Each number is 128 + 32 x the weight over its row's rms, rounded and kept within 0 to 255. Layers, rows and columns count from 0. The size above them is the row's rms in percent of the matrix's.

# layer 6 MLP down (transposed), 640x160, rms 0.146, rows 485-506, columns 0-159
size [130  97 108 103 116  71 107  90  80 100 103 100 118  83 112 105 124 110 111 106  74  87]
[[123 104  83 165 126 170 130  55 118 169 184 126 158 113 156 119 140  69 144 148 120 161 133  40 177 158 154 184 117 211  99  93 111 122 152 171 176 120 102 113 123 148  75 100 137 161 110  93 124 118 129 122 134 158 104 141 129 118 111  86 188  98 120 111  93 126 155 106 140 115  90 113 106  96 155 112 136 143 104  86  80 103  96 132 110 108 144 149  94 148 140 177 196 130 135 111  88  83 171 118 132 122  64 107 121 151 132  85  87 144  66 143  62 168  91  62 165  83 163 153 141 104 151 123 141  54 131 151 143  90 130 104  92 158 111  87 132 147 152 111 118 138 141 108 118  85 117 176 136 132  92  92 186 122 134 155 170  66 172  97]
 [137 111 170 168  65 157 130 170 141 151  98 215 184 174  94 116  79 192 110 145  78  94 137 142 124 108  98 102 116 130 123 126 135 135 111 134 172 121 155  95 155 119 164 126 113 155 169  79 127 155 141 147  89 147  82 110  86  86 151  75 137 114 208 117 112 173 125 157 144 167 134 170 141 160 127  93 121  95 148 137 125 130 182 124 124  74 158  92 155 172 102 104 164 129 179 199 128 145  79 113 107  96 154  90 139 119  93 124 175 200 134 142 100 147 184 131  82 137 143 143  82 145 155  93 141 156 108 196 157 187 155  85 125 130 136 141 107 110 126  88  88  96 205 111 117 118 133  82 145 162 105 170 132 191 128 102 120 125 137 132]
 [ 79 144 119 124 105 101 137 129 190 115 157 115 106 108 107 150 137 124 158  99 180 199 128 124  95 125 156 140 156 128 105 136 124 151  83 152 179 130 144 128 195 115 170 171  84  74 173 132 127 145 165 103 107 164 131 173 151 130 150 139 148  99 132 165 121 138  83  72  78 184 181 172 108  98 127  91 136 122 157  84 138 160 157 152 111 142 172  86 116 132 153 158 155 166 190 132  70 108 133  76 162 139 127 102 167 132 177 157 160 109 163 111  84 100 123  87 138 126 123 153 158 200 111 114 131 133  83 176  65 122 181 179 106  83 139  97 101  88 109 148  99  79 162 170 194 107 129 157 184 106 134 142 131 106 147 152 113 191 188 122]
 [157 108 142 130  71 102 164  67 168 185 120 172 142  98 187 160  77 163  90 131 100 148 118 133 165 179 124  75  85  76 120  88 151 143 114 205 125 142 119  84 106  96 164  93 113 111 137 113 112 117 131  97 145 113 148 103 137  71 110  79  93  95 124 157 154 148 133 154 125 120 117 133 107  67  85 103 119 122 146  93 134 136 127 136  98 114 130 116 125 215 157  87  87 130  99 145  72  67 167 174 115 145 115 149 128  88 127 154 140 143 179 116 126 162 129 125  86 111 146 131  69 140 127  98 163 126 111 125 156 110 123 110 116 179 100 116 152 127  82 132 139  92  97 158 100 178 106 123  83 108  96 100  82 112 111 102 168 185 252 166]
 [156  92 113 157 166  99 193 110 115 120 125 136 152 103 114 129 184 127 104 158 143 195 133 179  66  95 131 113 116 144 143 101 112 138 115 108 103 133 126 223 103 129 162 122 119 103 119 119 179  83 204  81 141 165 136 150 119 180 148  94 176 185 186 140  97 142 121   1 160  98 138 135 145 101  93 145 113  84 143 163 107 129 157 113 114  93  93 153 143 110 138 115  79  95  93 166 145 161 129 156 177 115 129 111 148  98 137 186 131 137 125 155 150  83 138 131 124 176 134  98  98 131 149  85 137 114  92  97 126 139 118 170 116 141 139 116 148 148 107 176  84  54 132 103 135 142 105  69 124 117 148  83 100 103  79 105 140 145  50  99]
 [119 189 103 135 117 101 128 132 163 146 125 204 119 162 100 112  96 158 118 158 125 107 110 140 135  96  84 156 157  89 124 101  64 116  85 122 172 121  69 115 157 121  80 139 149 162  85 108 168 146 123 122 148  81 124 127 166 143 120  94 151 118  58  94  76  98  94 102 143 138 141 178  90 171 114 163 141 148 143 127 121 109 140 189 123 154 137 104  94 137 140 141 199 105 106 144 108  61 154 108 158  86 208 130 119 137  96  87 124 135 107  91  81  74 154 108 168 192 127 113 100 142  77 152 156  95 121 146 113 128 131 137 105 215 175 100  56  85 145 105 152  94 154 135 183 153 147 143 158 194 112 162 160 155 164 121 124 140 171 169]
 [154 132 134 118  98 160 196 148 150 119 129  91 145 141 155  95 167  82 150 130 179 130 169 152 161 105  96 110  89 140 152 122 143  54  82 186 142 129 172 121 150 201 107 122 139 135 124 101 195 119 140 196 141 103  98 128 190 105 142 111  93 136 102 118 111  84  39 125 107 114 131 169  81 138 125 103 129 179 133 119 172 136 144  82 130 180 114 101 108 139 114 145 132  54  92 132 132 117  80 123 153 102 147 137 101 169 128 142 110 122 126 126 137 105 112 105 129 136 116  97  72 141 166 143 156  98 148  39  94 145 154 105 143 116 104 102 157 111 165 203 120 112 143 103 149 172  79 200 174 122 121 103  68  89 151 156  78 142  58 116]
 [117 142  44 119 119 118 133 143 141  98 143 137 109  89 150 187  98 148 108 155 141 117 134 149  79 150 120 132 128 158 104 145 109 109 190 175  83 104 132 134  91 125 168 162 175 113  70 140 120 132 120  90  99 137 152  62 151 195 101 180 128 124 159 140 166 105 131 165 110 125 122  88 128 122 169 169 139 120 172  98 134 118 187 178 194 119 104 133 109  87 145  49 141  45 111  91 226 109 151 134 172 159 171  66  89 150  87 109 164 159  76 136 105 105 139 144 156 125 115 120 126 112 166 155  80  92 124  87 149 135 102  83 103  96 143  87 116 111  84 119 141 118 146 118 113  66  91 142  97 161 119 165 108 132 111 160  69 125  89 137]
 [ 83 143 151 128  51 111 191 130 133 100 163 150  82 130 148  65 144  64 160 180 148 166 136 153 110 135 165  68  99 175 107 204 128  94 148 111  70 109 155 187 106 129  84 173 107  63 170 105 160 173 137 186 196 139 147 105 125 143 122 110  76 140 122  84  82 145 138  88 178 160 102 140 102 145 154 100 128 117 127  78 101  96 129 131 101 134 148 126 142 170 156 138  95 122 118  95  98 113  88  56 112 122  86  88 133 154 151  71 133 137 159 111 146 156 120 138 159  88 126 147  57 154 103 113 168  86 101 108 102 157 104 117 132 129 152 103 184 105 108 204 114 140 110 104 142 177 132 133 157 119 138 101 113 138 128  78  99 145 154 132]
 [146 124 182 119 182 103 109 159 175 136 124  78 129 124  93 126  85 172 114 108 143  95 147 150 128 150 122  85 157  53 119 127 117 136 135 106 180 120 223 104 102 172 143  90 115 103  79 173 141 118 133 145 142 118 123  75 111 110  59 124 130 135 199  94 153 183 127 171 109 140 144  95 142 139  83 152  86 145 139 116 146 118  86 111 198 175  96 171 143  98 158  46 153 172 125 145 160 170 123 139 161  90 108  91  95 127 158 177 127 131  96 139 133 100 134 119 150 203 148 128 168  91  80 151  79 151  64 159 159 147 159  82 136 161 120 103  94 170 103 155 125 159 111  98 171 155 120  70  94 160  85 135 109 156 103 142 134 126 129 105]
 [145  90 117 128 151 125  97  96 150 117 162  92 161 139 101  97 156 146 162 163  81 154 116  14  87  88 130 173 145 121 132 167 144 162 126  79 148 146 113 129 100 111  96 104 101 134 161 123 126  95 113 125 176 196 153 143 132  81  77  90 110 154 202 106 171 130 107  83 117 102 141 170  88 101  79 171 105 119 137 165 120 101  91 131 106 113 102  60 105 130 117 219 151 170 154 100 152 138 137 151 131 102  74  81  53 120 147 178 140 130 137  84 116  93 184 128 126 133  96 136 144 139 152  68 143 152 181 151 130 133 165  96 111 224 159  91 169  97 120 136 125 110 106 120 165 119 151 107  97 126 101 140  94 146 111 148 127 159 133  95]
 [150 163 157 146 108 135 100  51 106 171  90 157 223 110 140 151 124  79 117 149  93 127 136  97 108 160 122  89 108  86 108 136  76 118 120 156  82 127 132  52 126 135 135  91 126 133 110 110 117  91 133 174 148 114 123 120 126 155 138 100 136 128 109 129 114 171  43 112 104 140  87 164 150 118 104  55 197 129 115 150 100 103 117 137  69 105 162 182 106 149 133 134 109 130 152  73 101 118 148 116 129 107 193 162 118 141 122 192 164 139 151 129  93 131 111  95 171  69 117  79 112 162  96 114 105 133 149 113 128  54 131 174 122 165  59 145 107  67 130 115 134 145  79 129 178 125  84 151 101 160  69 156 106  96 181 113 136 147 186 150]
 [ 76 125 121 149 135 158 140 174 123 208 123 105 115 129 136 125 129 117 174 156  64 148  88 129 150 137  77 139  94 120  92 118 120 114  99 159 131 144 122 111  75 160  81 219 144 118 117 141 118 142  80 185 188 154 150 130 160  64 121  99 144 119 107 130  83 162  91 153  96 194 119 185  98  57 186 183  35 110 132 156 175 134 142 135 135 136 160 178 109 160 132 108 102 145 130 128 123  60 118 109 143 102  93 142 110 142 135 146  88 110 177 107  93 104 128  93 159  70 145 156 141 118 152  82 105 118 120 188 146 129 101  75 164 134 205  95 159 167 131 128 137 149  80 144 120 136 132 146 123 138  80 143 146 153 100  92 135 100 151  98]
 [146 141  39 156 116 103 152 134 136  62 150 159 114  91 136 111 124 166 101 110  97 125  91  74 156 119 163 146 157 104 109  75  92 181 103 157  79 157  69 159  81 117  95  84 171 154  94 178 119 117 153 116 163 135 141  97  68 161 144 137  95 136 115 101 115  86 136 143 220 149 114 116  69 152 166 149 141 166 116 153  97  79 130 131 156 166 170 112 126 128 177 127 144 124 124 100 138  89 126 141 121 134 134  89  75 111 180 137 145 158 109 123 139 179 109 134 112 104 142 150 120 198 163 201 125 153  68 145 181 158 103  71  54 129 105  89 130 112 137 109 191 130 106 131 157 104 116 124 103 183 177 126 156 158 150 155  90 143 133 133]
 [165  92 174 122 137 110 118 146 142 120 149 117 129 124  78 164 122 156 132 131  94  90 158 152 132 103 199 167 164 150  95 142 109  90 148 140 145 130 108 126 145 142 141 112 154 108  72 111 130 150 129 117 147  75 151 126 151 146 125 115 154  92 166  72 163 139  68 104 178 127 231 186 121 111 137  84 120 144 169  92 131 164 112 127 131 130 182  88  66 141  88 149 132 121 137 214 165  53 100 139  68 109 126 128 117  59 127 136  86  47 118  92 174 143 173 148 127 129  76 142 154 144 127 127 156  59 145 120 107 157 158  70 159 112 125 136 127  71  87 147 150 142 170 116 149 101 179  89 109 115 102 140 163 166 150  70 127 101  96 132]
 [102  49  88 107 171 152 128  97 111  76 129 123 126 159 146 108 101 158  76 162 164 119 147 134 178 101 145 184 138  87 123  85  97  91 120 180 146 129  98 113 167 168 117 112  98 115 131  80 119 189 149 140  71 129 109 127 121  95 207 120 146  79  64  82 124 131 141 169 148 145 134 174 145  94 156  70 120 151 133  91 106 101 162 108  62 115 121  87 116 107 183 175 133 131 120 111  90  78 126  55 115  71  94 111 146 121 154 127 126 129 101 203 134  86 119 102 162 163  92 119 149 144 114 138 150 124  81  58  89 126 164 171 105  56  96 143 120  99  92 184 155 101 101 109 102 164  90 155 136 138 126 113 136  88  99 115 105 148 145 136]
 [197  97 153 126 114 114 110 128 151  77  84 192 113 145 167 138  79 195 114  71 155 113 146 151 128 131 144 119 165 129 126 115  92 119 158 129 100 155 166 127  93 141 103 142 149 153  66 150 151 171  87 101 144 169 135 154  82 102 115 154 109 122 116 175  95 109  89 106 139 172 196 158 135 145 124 113 151 183 140 133 121 177 106 149 152 123  77 148 140 122 119  89 136 119 198 134  96 153 148 131  19  55 154 135  83 113 175 108  78 115 129 111 140 114 131  57 181 187 100 156 120  99 123 113 118 113 101 115 175 118 175 119 124 122 124 154 130 164 198 179 129 169 156  94 174  71 162 134  86 143  97 136 144 105 110 154 140 114  96 160]
 [113 105 127  79 175  77 190  99 110 146 126 121 115 133  62 141 106 172 165 144  59 104 107 135 158 147 184 137 133 129 137 114 141 174 196 168 155 116 166 140  98 132  99 104 102  97 107 129  86 113 163 171 148 154 130  78 118 165 132 156 180 126  99 130  74 117  92 140 140 130 140 140  94 133 174  96 110 178 139 104 108 124 101 172 116 145 166 229 192  83  85  78  92  91 151 108 149 193 165 161 145 182 114 117 103 137 129 129  86 143 101 162 111  95  96 141 146  60 147 128 157 107 112 106  70 135 108  79 127 133  83 106 130 172 135  74  81  96 129 121 153  53 114 101 117  81 174 124 150 152  99 138 101  99 105 151 125 111 141 117]
 [124 177 124 106 180 131  88 162  85 136  71 122 151 129  66 125  93 116 182 172 104 174 150 168 137  97  95 142 114 142 147 104 138 149  75 149 130 134 187 149  57 121 159  99 156  94 142 127 104  60 108 179 113 160 112 156 114  75 141 168  71 145 111 127  84 106 105  98 145  90 107 118 161 194 135  91 163 105 131 162 192 122  62 116 155 148 125 145 144 134 146  66 123 135 172 129 129 210 141 105 137 143 139 186  87 105  49 158 125 163 150 109 141 149  79 133 106 150 153 151 129 127 144 114  99 201 109 154 164 181 113  91 151 156 167 151  92 139 106 142  81 156 167 149 172 111 141 107 144 166 164 143 153 161  92 156 138 108 107 149]
 [133 147 148 166 139 134 141 162 115 162 101 124 184 122  95 174 157  95 149 142 144 127 141 126 147 119 153 110 165 150 138 178 139 119 114 103  99  39  86  99 126 168 112 164 141 145 146 113  81 154 113 152 179 138 120 135  67 123  94 168 102 129 178 126 173  99 172 173  66 143 175 163 176  82 168 162  90 138 124 147 143 191 132  99 147 100 130  85  50 113 190 112 126 112 229 172 187 137 128 169 106 104 131 127 111 129 159 155 105 146 178 103 145 101 118 155 177 103 133 125 160 195 118  81 106 123 137 123 138 137 155 168 150 157 167 126 165  91 185 159 119 169 144  97  69 125 125 140 119  81 160  59 135 123 147 146 149 134 118 172]
 [144  48 112 148 143 107 160 135 141 103 124  89 187 208 130 144 153 194 131 141 106 120 153 118 145  86 116  43 134 150 125 152 144 180 145 146 100 167  84  81 100 120 154 149 114 125  91 121 180 146  83 157 150 163 113  67 161 167 120  87 105 111  73  90 109 157 122 142 106 151 102 172 142 145  98 154 111 152 106 180 118 124  95 140 114 107 141 120 111 170 166 128 112 133  99  90 106 158 111 171 138  54 119  69 132  89 114 172 129 167  87 126 169 136 152 122 140 132 146 157 106 159 154  88  85 102 109 151 129 107 125 102 112 136  61  93 180 134 190 115 133 206 141  31 172 154 127 164  92 116 113 154 119 139 125 143 111 153 187 117]
 [ 68 158 100 154 111 156 118 106 183 127 140 168 109 117 142 154 124 156 136 148 195 165 108 117 104 101 163 102 138 124 125 164  85 112 150 165 181  86  87 137  88 151 101 140 110 166  93 119 129 151  90 139 126 124 114 104  59 157 147  88 180 116 140  71 149 156 130 103  97 141 117 118 133  90 125 199 156 165 140 115 179 133 146  70 138 107 197 116 117 161 115  75 140  98  33 140 142 208 168 151 134  83 118 114 143 163 101  97 163 185 102 152 117  84 107 177 112 114  82 138 109 117 187  79 148 128 145 144 145 121 137 107 151 177 151 118 109 174 127 169 200 187 172 129 143 134 113 175 121 144 107  77 176 146 121 148 165 119 168 143]]
# layer 6 MLP up, 640x160, rms 0.167, rows 486-506, columns 0-159
size [101  99  96 111  82  99  94  98 101 104  97 118  96 104 104 117 106 108 103  85  92]
[[141  52  84 116 117  89 183 150  81 132 140 116  78  78 128 132 154 132 133 112 124  67  68 122 109 163 159 105 137 111 155  70  86 152 130  96 155 157 115 183 112 169 105 111 123 133 161 133  82 112 159 170 149 172 124 116 145 146 119 139  46 140  82 115  92 118 134  65  69 112 173 124 212  65 130 171 128 129  97 130 106 188 139 139 127 122 127 117 177 123 157 141 119 147 107 168 111 111 124 165 118 157  84 118  79 112  92 144 162 110 129  90  89 153 138 148 156  92 163 113 166 132 216 157 135 114 165 172 140  96  97 138  80 159  82 148 157 133 121 116 112 109  54 204 128  94 144 178 133 122 144 109 133 122 124  66 105 142 125 129]
 [135  88 100 111 122 104 136 156 134 140 125 150 189 134 127 186  34 119 132 104 169 149  90  93  91 116 162  90  86 122 138 103 140 159 166 150 155 154 110 111  54 139 124 151 132 106 131 126 113 117 156 103  92  91 118 135 106  84 145 186 177 110 180 101 134 187 145 172 166  82 160  73 122 166 122  77 122  98 137 172  94 136  69 169 113 120 113 189 157  77 151 147  80 162 122 118 151 163 121 142 139 132 137  93 162 116 158 113  85  67 110  60 139 135 144 129  51 140  84 117 107  94  94  84 138 137 102 125 119 139 126  96 150 152 169 130 125 136  54 140 141 152 125  90 134 144  77 144  92 103 190  59  87 111  81 119 121 105 117 177]
 [ 71 105 108 125 121 154  92 172  39 132 182  94 139 108 148  96 208 165 191  93 122 167 169 100 142 120 117 250 158 151 134 190 116 111 149  88  95 112 157 165 103 117 102 143 119 145 127 182 126  90 179 113 118 124 130 162 161 162 140 143 127 177  61  67 115 100 110 102  93 127  95  98 130 170 189 142 130 120 129 161  78  95 117 101 157 132 148 171 192 116 145 104 104 135 143 134 181 168 150  79 148 112 140 104 113 141 116 124 110 155 131 126 119 170 152 164 147 138 166 146 122  91 158 143 134 170  89 146 153 152 115 184  97  96  92 133 138  93 118 144 134 182 126 167 108  60 131 156 143 135 121 161 145 129  96 186 117 127 153 131]
 [129 137 156 129 140 124 139  78  94 118 133 147  76  47 136 185 139 138  97 126  86 140  99 143  97 106 134 160 126 135 135 124 140 123 187  90 134  92 156 116 143 121 179  65 116 114 111 131 127 137  68  88  92 120 146 127 111 153 126 134 165  97  64 125 177 143 220  94  72  80 112 119 126 112 144 119 106 118  99 178 181 121 118 124  69 118  70 100 131 156 115 130 174 137 146 117 105 122 181 188 135  85 113 105 188 107 115 111 111 143 135 100 102 136 101 119 122 146 157 101 217  94 103  80 151  96 220 164 148  93 119 131 116  94  61 122 129 148 115 204  99 121 139 121 161 120 143 160  65 115 159 137 145 163 104 141 123  57 101 151]
 [ 98 138 147 107 136 143  70 160 174 201 131 124  99 154 128 198 158  76  93  90 151 105 117 137  96 161 129 147 170 116 141 109 127 127 157  57 148 205 165 162 134 157 161 108 155 204 170  93 105 125 145  72 139  87 108 125 176  97 149  78  84 134 159 126 143 128 205 140 121  66 183 110 152 145 126 186 142 113 107 120 173 223 144 171 115 109 163 158 108 127 160 125 129 122 127 180 140 105 160 135  58 132  89 120 174 113 154 109 156 122  66 171 125 145 142 125 137 149 167 103 157 128 138 200 113 127 176 104 120 149 132 195 147 121 127 148 141 127 116 166  56 109  91 149 116 125 132 132 148 128 124  92 122 126  88 114 123  96 123 119]
 [ 87  77 114 122 126 170 133  91 139 127  78 116 113  93 126 121  78 128  86 158 118  95 111 129  99 154  85 143 120 108 144 102 135  98 102 111 147 125 136 111  96 116 129 155 128  51  88 119 174 119 110 104 119 128 164 118 135 149  82 125 111 179 167 107 153  88 141 113 194 169 115 117 176 130 100  82 167 107  93 187 180 113 231  91  88  68 119 128 211  83 122 106  95 156  99 148 142 161 147 138 128 163 103 115 109 138 139 118 149  63 144 104 120 159 140 126 106 151 100  85 162  96 141 162 109 152 183 144 161  96 123 148 162  80 113 105 115 123 181 105 128 164 144 111 188  83  77 111 103 126  72 120 115 202  64  89 154 141  94 172]
 [145 148 108 131 115 113  48  90 165 144 132 144 110 124 119 100 195  97 159 144 123 137 114 114  86 148  92 106 104 116 134 165 110 106 135 134 144 125 109  89 103 138 140  97 127 153 116 146 141 135 149  90 186 123 130 123 130 169 133  93 163 116 172 114  98 114 117 112 115  77 200 178 150 164  89 107 122 103 130 188 131 134 131 114 118 134  94  78 180 124 142 100 118 172 199  99  70 125 159 152 114 116  96 112 128 151 137  78 115 116  67 131 130  88 121 138 182 150 194  97 179 126 157 138  76  89 109 177 122 108  58 149 175 159 112 165 109 166 168  65  89 114 116 122 145 158 160 196 180 103 212  87  83 116 134 163 107 207 132  95]
 [154 117 178 148 119 141 101 138  92 149 143 132 125  97 123 126 135 173 163 137 161 149 118 129  88 180 164 132 131 123 146 119 153 161 121 112 144 106 122 104 101 139 159  79 125 181 111  92 131 154 125 129 112  43 116  62 105  62 142 116 108  73 114 171 110 136 153 147  83 120 118 169 112 113 129  88 149 102  97  94 106 192 148 135 126 115 128 134 123  97 150 113  73 166  87 115 129  56 121 145  99 110 205 124 210 128 151 133 131 161 174 134 148 153  79 100 139 110 134 130 160  83  74 165 123 121  59 157  90 158 102 175 115 142  81 144 124 135 119 174 124 139 144 147  41 126  93 120 165  54 247 100 103 101 134 140  94 112 139 125]
 [121 158 145 147 121  95 106  98 103  98 118 193 121  88 178 158 192  96 160 131  83  82 128 122 114 189  73 127 132 150 109 153 107 119 109 114 172 143 114 119 116 111 136 116 126 107 162 106 117 114 115  96 155 108 158 105 137 150 155 134 124 154  96  77 130  63 167  64 136 115 146 156  26  87 154 121 169 124 114 134 150 113 137 173  84  98 128  47 118 201 121 153 123 122 166 160  78  67 151 192 107 133 140 118 142 167 113  92 121 158 153  66 121 122 153 110 145  90  99  82 129  63 125 117 153 167 201 128  74  96 106 185 116 116 103 122 169 141 185 149 120 144  58 130 110 134 164 170  78 140 119 106 139 167 147 128  87 138 117 139]
 [143 137 113 144 137 108 140  74  93 137  59 168 141 119 136 202 105 117 112  63 106  75 100  92 100 125  94 160 113  95 109 128 101 122 200 149 121 141 123 128 103 194 139 107  89 106 126  92 105 144  63 138 140 117 148 123 155 162  97 159 145 121 177 114 155 139 167 100 166  75  94  92 142  33  74 181 156 108  94 114 118 106 117 141  92 136  76 128 126 129 120 158 137  99 176 100 107 141 115 171  67 126 101  97 128 151  94 173 181 100 125 164 130 110 160 132 100 123 105 109 184  82 158 145 127 152 178 159 101  66 129 106 133 136 133 122 116 136 194  57  94  92 140 169 160  98 104 109  44 137 145 153 145 106  94 104 103  99 121 167]
 [111 131 113 152 163 128  84 155  99 148 110  96  90 141 183 158 176 113 123 108 108 114 125 147 137 130 101 108 116 177 157 133 142 131 131 129 115  58 129 162 150 139 145 143 124 154 124 213 119  79 113 149 124 140 112 121 142 137  76 159 191 242  97  63 145 108 160 127 118  75 123 105 140 155 167 189 145  72 150 145  96 154 145 133 148 127 123  95  74 137 133 109 101 156 158 114 218 116  87 102 133 120 109 111  59 178 134 161 113  73 209 111 131 148 102 152 100 106 151 110 112 115 127 124 113 173 136 120 111 190 141 140  93 153 161 104 125 106 136 157  43 102  40 172 142  85 140 159 134 149 107 123 101 126 136  72 116 110 135 127]
 [133 181 168 172 153 117 154 108 179 110 146 154 100 136 113 220 122 126 173  84 216 112 114 136  51 123 140 138 148 114 144 147 126 129 125 126 148 156 184 104 161 133 160  66  91 143 151 115 173 128 122 139 111  61 127  76 107  93 174 124 172  66 113  87 139  82  66 184 149  99 131  80 154 161  73 125 141 148  88 156 103 128  81 103 111 129 116 122 115 154 147 128 177 141 107 144 128  82 141  98  94 152 139 106 198  90 129 151 119 123 177 180  99 182 109 104 146  94  90 130 108 143 151  62 149 101  75  93 139 133 124 171 127 132  80  82  86 188 113 140 141 137 107 176 121 145  97 107 154 122 158  98 115 145  85 111 103 143  99 126]
 [138 200 115 107 123 114  87 147 151 181 148 128 163  84 100 111 139 152 136 124  78 125 126 146 133 149  51  95  84 171 145 143 125  58 132  73 138 210 111 154 150 128 143 163 169 127 120  92 138 128 108 104 102 138 133 163 135 136 172 104 143 143 170  42 172 138 190 169 130 108 184 138 130 130 132 162 186 105 117 108 106 125 183 144 128 114 133 137 126 174 119 136 161 149 112 131 209 107 121 110  93 109 127 115 197 111 120 124 136  77 139  73 150 135 134 146 138 115 130 127 197  53 178 132 122  91 177 151  92 136  94 226 139 111 132 123 154 121 127 153 124 114 114 215 134  96 188 142 133 113 128 153 147  98 130 139 102  73 111 116]
 [ 82 121  85 132 102 101 127  93  73 186 109 113 120 149 145  90 185 151  90 141 122 155 111 101  82 190 119 149 104 111 119 112 120 183 146  88 184 154 147 106 197 153  89  95 172 110 192 142 103 103  93 130 119 136 135 136  80 117 133 156  99 141 100 112 144 112 195 179 169  78 150  99 129  91  99 172 159  84 140 113 145 218 131 178 153 136 136  96 133 127 208 137 125 107 109  57 133 136 117 136 126 134 120 114 172 180 116 116 117 119 126  82  91 130 112 116 122 178 154  84  83 134 159 143 129 177 174 120 129 112  80 141 146 149 140 154 136 107 210  99 155 132 104 154 135 105 112 150  94  23 160 166 133  98 138 158 140 147 127 138]
 [164 116 147 164 161 131 131 119  83 119 103 161 163 157 163 133 139 156 149  94 129 139  73 146  85 143 144 123  81 152 149 168 111 216  98 115 139 142  72 156 128 117 121 149 129 126 161  93 113  81 137 124 145 122 105 132 124 156 113 135  58  99 133 132 110 122 133 196 170 174 147 156  70 169 138 205 115 121 146 164 122 121  95 115 181 152  67 144 125  85 104 102  93  90  47 118 144 229 126 176 125  70 134 113 188 130 109 113 122 137 138 115 185 145 171 166  91  95 126 143 116  92 118 102  84 108 145 144 151 147 103 132 107 162 100 121 121 111 128  98 161 111 150 139 127 140 129  82 137  52 101 185  35 139 134 123  67  91 121 128]
 [140  72 203 114 135 122 180 141 122 161 153  95 116 186 131 100 121  57 161 128  72 144  92 149 112 127 113  61  94 133 126 163 132 143 152  90 150 106 104 121 142 136 152 109 134 127  93 142 117 142  74 139 131  62 166 128 158 113 161 138 130 103 148 130 134 125 155 174  71 131  53  52 138 167 151 170 133  89 124 111 133 187 133 157 159 123 165 136 227  77 128  83 108 121  92 102 167 114 130 143 101 166 149 112  86 157 173  90 206 141 167  67 171 177 107 172 118 159 116 122 141 115 133 168 114  87  82 117 147 175 118  81 115 138 104 107 130 114 144 178 167  98 109 156 156 108 133 120 170 120 165 176 146 152 150 138  76 111 137 127]
 [135 146  97 114  91 155 167 136 119  83 153 155 115  89 160 149 178 108 127 127 126  63 153 127 155 111 108 102 129 158 135 119 139  75 171 104 147 154  81 152 163 112 147 118 113 137 228 129 119 133  82 133  86 140 125 136 110 111 114 151 133 203 111 176 157  81 184 113 110 105 143 177  93  99 198 138 143 109 156  49 175 129 158 140  52  91 166  68 121 168  97 150 113 142 105 139 143  85 152 141 114 105 125 101  94 132 117 119  89 147 165 145 219 171 132 127 147  90 103 108 135 146 157 118 168 129 178 168  84 130 118 166 122  71 148 109 141  88 161 104  50 155 121  96 126 126 131 189 115 172  90 159 148 156  75 125 155 106 132 125]
 [117 146 167 144 127 159 138  75 113 136 141  89 105 159 163  86 137  83 158 142 109  93 129 125 114 152  79 176  58 107 104  42 118  93 136  96 213 152  69 122 129 104 140 117 138 127 111  76  90 119 189 117  50 151 151 113 157 147 165 102 120 134 124 147 115 193 129 128 109 145 132  84 134  90 108 119 139  88  75  91  52 118 128 126 145  90 143  87  97 104  87 131 132 132  94 167 132 125 148 118  75 112  84 114 161 172 117  70 123 108 133  71 118 112  81 126 141  96 111 172 143 132 166 167 123  91  86 136 108 169 108 125 125  55 173  83 204 160 168  70 171 109 107 179 131 145 124 121 174 123 164 108 146 138 146 132 136 161 131 123]
 [111  86 160 142  97 160 113 109 162 178 130  85 136 156  94 170  82  39 116  98 174 119 102 169 115 110 146 132 118 142 151  79 147 129 129 123  90 153 116 145 105 145  98 180 138 107  62 168 142 140 125 151 109  98 120 139 138 121 129 175 152 181  84 134 190 172 129 181 124 151 106  93 169 148 141 133 143 108  84  63 134 186 156  91 160 112  87 130 144  96 112  83 106  72 155 109 149 139 118 123 158 154 131 121  91 111 174 127 115  46 139  77 166 202  98  97 104  96 160 159 131 114 112 105  93 120 113 121 155 157 161 157 115 147 171 115 163 125 143 175 150 185 118 226 144 120 168 126 117  87 108 148  75 136 140  69 176  89 117 141]
 [114  92 114 142 167  59 125 153 102 118 179 139 117  72 168 148  99 123 115 111  44  61 134 135 122 109 154 122  52 160 159 145 133 157 148 140 133 149 116 147 113 122 134 107 120 132 100 132  65 144  99 150 149  92 149  92 163  76 123 178 101 149  81 112 155 137 187 150 114 131 138 158 108 139 108 165 167 132 156  68 153 150 191 132 133 119 115 101 122 127 148 134 107 172 134 134 128  95 110 210 149 142 166 129 179 116 126 144 112 138 133 127 205 193  54 154 139  87 130 103 164 140  97  96 128 187 114 150 130 166 135 152 171 170 109 155 147 144 121 156 119  84   6 154  89 114 135 132 194 133 169  81 149  95 122 148 115 136 139 122]
 [ 58 133 123  98  99 108  45  92 152 125 143 125 162 114 128 104 148 128 155 139 117 112 111 132 130 201 127 120 127  96 149  87 112 122 106  92 152 128 135 136  84 117 103 111  95 130 141 179 161 137 209 106 140 104 106 140 118 171  97 136 131 158 145 169  45 129 144 103 110 173 171 148 134 107  85  90 132  77 129 211 130 131  67 124 152 116 138 132 180  75 169  98 103 108 138 105 110 207 133 141 124 167  74 114 114  95 102 185 116  95 161 168 112  90 112 143 130 131 166 123  78 151 100 156 100 185 111 162 154 153  77 187 157 121 171 143 154 100 146  67 127 130 139 161  78 135 177 126 176  82 146 112  86  92 139 118 179 184 117 117]]